{
  "num_hidden_layers": 13,
  "hidden_size": 192,
  "num_attention_heads": 9,
  "intermediate_size": 768,
  "norm_place": "pre",
  "norm_eps": 1e-06,
  "rope_fraction": 0.25,
  "init_std_down": 0.0,
  "weight_decay": 0.05,
  "schedule": "wsd",
  "decay_shape": "linear"
}
Each number is 128 + 32 x the weight over the matrix's rms, rounded and kept within 0 to 255. Layers, rows and columns count from 0. Numbers have three digits each.

# up: layer 6 MLP up, 768x192, rms 0.277, rows 725-767, columns 0-47
# down: layer 6 MLP down (transposed), 768x192, rms 0.288, rows 725-767, columns 0-47
up725:130171138122143111170127193117155131206101066152108153120144100145038056119089136130119151156137106135140048148142133141175209131112052098180130
down725:124097112116174123076142091116107107059087193080135127136124127091193151144127102165137135110107164103087140135097138082105079182102197188092125
up726:161111149103118133127154202122160094149148127070115098155149079174078127166138117178154116087163133172122137181176137154083145104160190143115125
down726:158075136184119109103149137149165164107113077099173127116125171161112156110161140118149084107165150141160113095139171140158128177124120150098150
up727:111132110170096055162211165159100187129139163078095101115152136115129160123116076053141081147150057153137176054127150098108134170114133123161155
down727:088172095113182162148177146088071086167109169072101118154167112140116123121118133101154009138078141108128137146168189145147122149101133135102174
up728:110138092170132072145187155154206124114138159138104107115156167132093132085151168077153091090088143081088108141092149107163163128130128096103140
down728:124164119147176160164130135117093117118140126155101112119209166112139153150138156101090146117143119139127175160069136086133136147161078136125018
up729:092140119125122130185160157116098058116086149076095142181099113130177115086154116116168059132138086107159151071156106176074134172093075135103133
down729:181133158108136130187153107130178085066156095124129139177142134155099051103112131149138081135116129120074177158131116195153113118126132128036152
up730:097151179141125132213070175135155093177117143076109098127124124097125150197131085131125107115134103153116134165114132118107103106151100105159116
down730:085093130138134092124141121081057083126126116151132150095066133121090169107101084087126067171135121132176167177106138131188113104142126089090135
up731:104185114197156147110131121131083100112127175150148209078135108087117172151093146133172082084143107088092146148087160128117185117080112116105118
down731:146060149116132115181110155172115154111093143093164124111133073125124173095132146125172094137095143169145155108132104120155178120184116094126094
up732:051117148108127118146150104186104108154159149105130144136155065142133147139106146082179123127111186106140152153140095123082139124132186087050100
down732:162067084174111143176137193144154137104179114166129125150135098130072141168119099128078179098151092174177113097132184093113096150136098151171095
up733:153132079115186105135157118154116127096162119137059091133126085106097186112134174178145077132183147173204204121124078121174106134123149183100107
down733:108161137084134132143109156110134155167100155166109138207099099074146113164161157103127111155163098070207139155063136157082120168116108090154150
up734:156158206154145115134061125162071172100144137107082151164090135138162085109105136115147154175120132175151151100182168148170162102146089111140110
down734:091140095113149135145151104102178103103125117122147135111167124128059133141155096181101103145141121094097086177130153127122147162113151109142139
up735:116175149099179152129112108106159127130090139145146073156161099100102103093101154125128149111145148126137132159121193077090101151074153159152154
down735:124109152083092118122154103126126076142082200125123143098079096107177117107131120134072143164131176127080103053139122103063171113115153159144171
up736:106168126119146184105129143189181129117152168155148201132119102139090094166138091125180052135151092100145023146148092108150107120080146088155104
down736:088156103111142146000122139170108123082102183181156077197149125158151157135179106110132062100201121135160160098133209142143142114085161122108019
up737:135185117075055107092131113099138109145144135096133088118183098075122155132137127112130166103105161061165095129152159131128179118104088132106165
down737:123139094058091112166118147113107175153092124160138117143164127148118136099117150139123110178089125126130112127183105099137161104101091155121105
up738:135139106103134152183140117134124122081050114183165106149115115090121104111194146146093115179142120168180087129147125027178080123084129126172121
down738:137178128128174058164146124151136098132146112148110147125121103105121123108132154184178059180113141094106077128146135123151081157160091146161142
up739:132166213129162217103079103132170113127147133091056146084148127126123090103138103105171131152144131129128072182139070168145125158101190114093131
down739:071119136129121132137120133131200106122123099133109120162191170171140140162083126137159077088107121122185188100139094134130154137131172121120078
up740:148047106136103109099126075068099108142160101122127141209158112143145197089104079160143120116072094170135105145098118177132099193097118216143108
down740:125048169119125071105111039157127151137044151114170090143165089145165063149149186154210099150070110194123168109117144136145154136157186146155130
up741:136105156137135168141149119102216138099178087124170152109116086101121161090094215097101129138091087166138131146141167138124126102142128139146100
down741:126161145125162148129117133119097117149094149091164124157146089161128105126143118118154082152148156143151116114045133105119122126098072098143139
up742:122154096165123191107105070117140068141153109137145100151115114094124102139110128143126110106104139129081136102077155127063105106147137112150141
down742:169142103153095121156147157089125107114120102129172130142132122116141109128168129096150120120159173113149088070141107159042131129106113115161121
up743:135188121110097121118057122120128092130106106064137159126153151105139099178148131146059115079085085112118082115142150077111106086116102101109117
down743:130137082121113078157136128092170163188101141091105149121149085168131122055142152149103127139136123157138056157132135122138111101143150110121093
up744:149109151107150094138125105117117155170131185139086144098166154139149087116106117137092112153095116103148114068117148134097157099167085104129099
down744:121126145134167102094085159123116139074121112107129112130125134168115146161104112093104135064169117165136118127054106128155117083177128146040138
up745:179153149137106212119136147062123151125115103135113151153152194103158150153069107107125111153091079103081064146112183156162200159107111094153120
down745:109105144143058168104126123119180070110098155123170109129128144092151105108109070097118076092172158134139118170130138149133189106160145143195111
up746:139093113098123150143174122118112083154092164118163146151099139075184128112130136186121074147099133137109115126177151111136148053120101154142089
down746:102143105142156149167106141118129067125134084125138116105148097102122066118117115160123125111071133075134109110085139110126182105116163144158161
up747:162120195159059076091153052073142131166125153142064166101101233138161164150130172121091042106111132139165107132137177114129125127111091161167181
down747:111114170088118112044220108112189182204172151113098117128100158121132106134077139074121098118151152123174091135099161092148091124164114135096071
up748:202129174104187101157113138111145208120209169126130119158051096132123134081172143145104161106068099131132127172136123156145186126102084130138080
down748:083091208175136139194095109124132154095194128132126112098121140172140142168116164114125073068148146138153170140150099102122057130100096114112115
up749:141080107146130131147153138118139126122159195163188138173118061121126177101145210087077135173154076144150157136166147106150094093117122069142102
down749:136095138140129120183100112165136129110099083160145081114161092169124158090151120119144127124141128139112083090062123078144125133162157110155155
up750:125151126153060121163078130159144144143072111103138176074133125089178182132159139107159148159074178106072155094133088027108119194122158087128127
down750:169142134201163090185098120164135073099129115051192164115078103019114173152126128075118131129085128129081130108112074123142132143125123136026086
up751:163081145074163069182088130126155089125117098140152122193154145062162100134115128127130135126153158075095138131102140110104108157112150108113101
down751:093144139148146073115111158137171105148133070097130173105078183147104152091127185149145121136133175107141106191121141087130126125104117129140159
up752:146150159133144139073153115132157042131065170136123102078096124125135112115139125113183109137098104153141087101175160085061044145141101154176161
down752:123118187113149162116110157125101106142143173124165124147113184112098022135122085121145069115176107187151050074155057099097138129196106117123106
up753:166109134139108143126062124108146127142126181144020052135089176135138107146122132146159110140153160120094116151110072081137161104129144104142079
down753:158112062112136238163086114083138136115077151093142046103115109107053133145159142128077132113146113034104135146145078141133139159101163171204233
up754:104165123171194164100115155151133162161130141115139121100071168167155142108173214119143110114106151168145119115214108107087103098089135097114094
down754:172121125135135174156198133125241168156129157143114061153060201135134191150147132128055124078165097153091141147122127142070140117165098130117130
up755:140166109127137177162144080100132175122147145092147196133134132142145127199098119138108091108144111142102127112100117162118095167148149123148112
down755:117171147090072114134109144125117109121067109137147138096144123073132137105124168113090122104136169141167185110149154153127084119150104106076082
up756:122149126113126171145180128139140118172105128058172131127122103083106149107094145109137125166159172178115089117079118139116220156101160153092122
down756:174200119167123098067149169128113135136179094096086038158151171167140078140110143099116149031093115213169130098164138132181130104125104068122161
up757:143192156105108110105132156121117132151146120135118116111164151173138143089138110159131177143109121129088154223136124153139136135117079138131047
down757:142102165150121169166120154150161122091133089169160110162165151125169112115152097184181195160103165113042120106111114077087138148138090108060158
up758:081130095161162067161098099105083061178150159166118084093160124096100150112112145086130138078147128141145098120126148130129101117138153152147145
down758:090109146147187100128141118153129170126142155175161135102128137194123166086178093159156121145136093204103130134232132148131055128169066120150098
up759:128111066103121081110095148136139067108184204139150122137174097136162147152126186139118117111110146176161232100127193106089100132172128136129173
down759:174157154165139112071149105131176147118132177163158173159157094085147088103116131157091105125126148101099158123111208139149170152105107139165168
up760:126140073137145127126122086118077112133050126099163146176136135109170186144109179192119128126140129128154145112172159105176144140113151081088139
down760:090083117104124163116187143191116125157163128085153091071125118194141113153135126088107145183122110131178118144141078079137117127123094112108122
up761:086181143148161090156134116131204144150125135122150125168055161079163141156124099091067126142091140139139127134107193167095136129094157086178148
down761:121135109090136140087095179175172112111136112138198136161128115126130120168072109123080167077111113112137151139151176131124114129123115149153116
up762:126144156133175184175164152117092114180098153132124128093119127140153139155117098170139185146105070136095130124136124078133141111133176120128186
down762:108164136176165068081116129088073143162124190143134110146142162104107122137100110124144138077148154169101138146092150110090195085113158195149163
up763:081116140167161100147164134163114170090171090109133137133092106119121153117056109100181063164134126070118142148093095115132185096175095118148131
down763:085101189153153165116072131103110136112087105111074096112167142126115109129135128138171157115103085095086138071080151078163154134146102145184131
up764:135090125116112143083095133148157121100146121125125145146094164113201189183119122159119197138105134098127174108146075142074135140144099143167125
down764:173073108113167096169141141111127164071157166101119137121097125072153173124130143110173180071174111148124183123128118118133136156138102075107147
up765:190109059140119122118147078146156108126095179147113108135097160187174126103149163097142149077154124117082139126124092130102132150134200077107098
down765:135146191088171154077117112187154147150105110134094139141172101080125064108133149108015161128095210152069095167084127153109113161150151145111126
up766:139122095183104142100129101115124150141153048113166174139103126130130161117157079129168092178152088117167134179124160101158151146204123123124109
down766:141131138179130093144109132136189107142118135125078110210180130104100129143121154096151144101131157136087171134144117107136149144150140174151107
up767:149122125114112071133113166105140108133149105113125110107141164115167121120152107124119130057203118095200095138093123122116137147134122121157172
down767:110110120121084086138139152104129165066089163154099138118118160112182155114097079137115129175150119120119118102136149139175163099137138111082106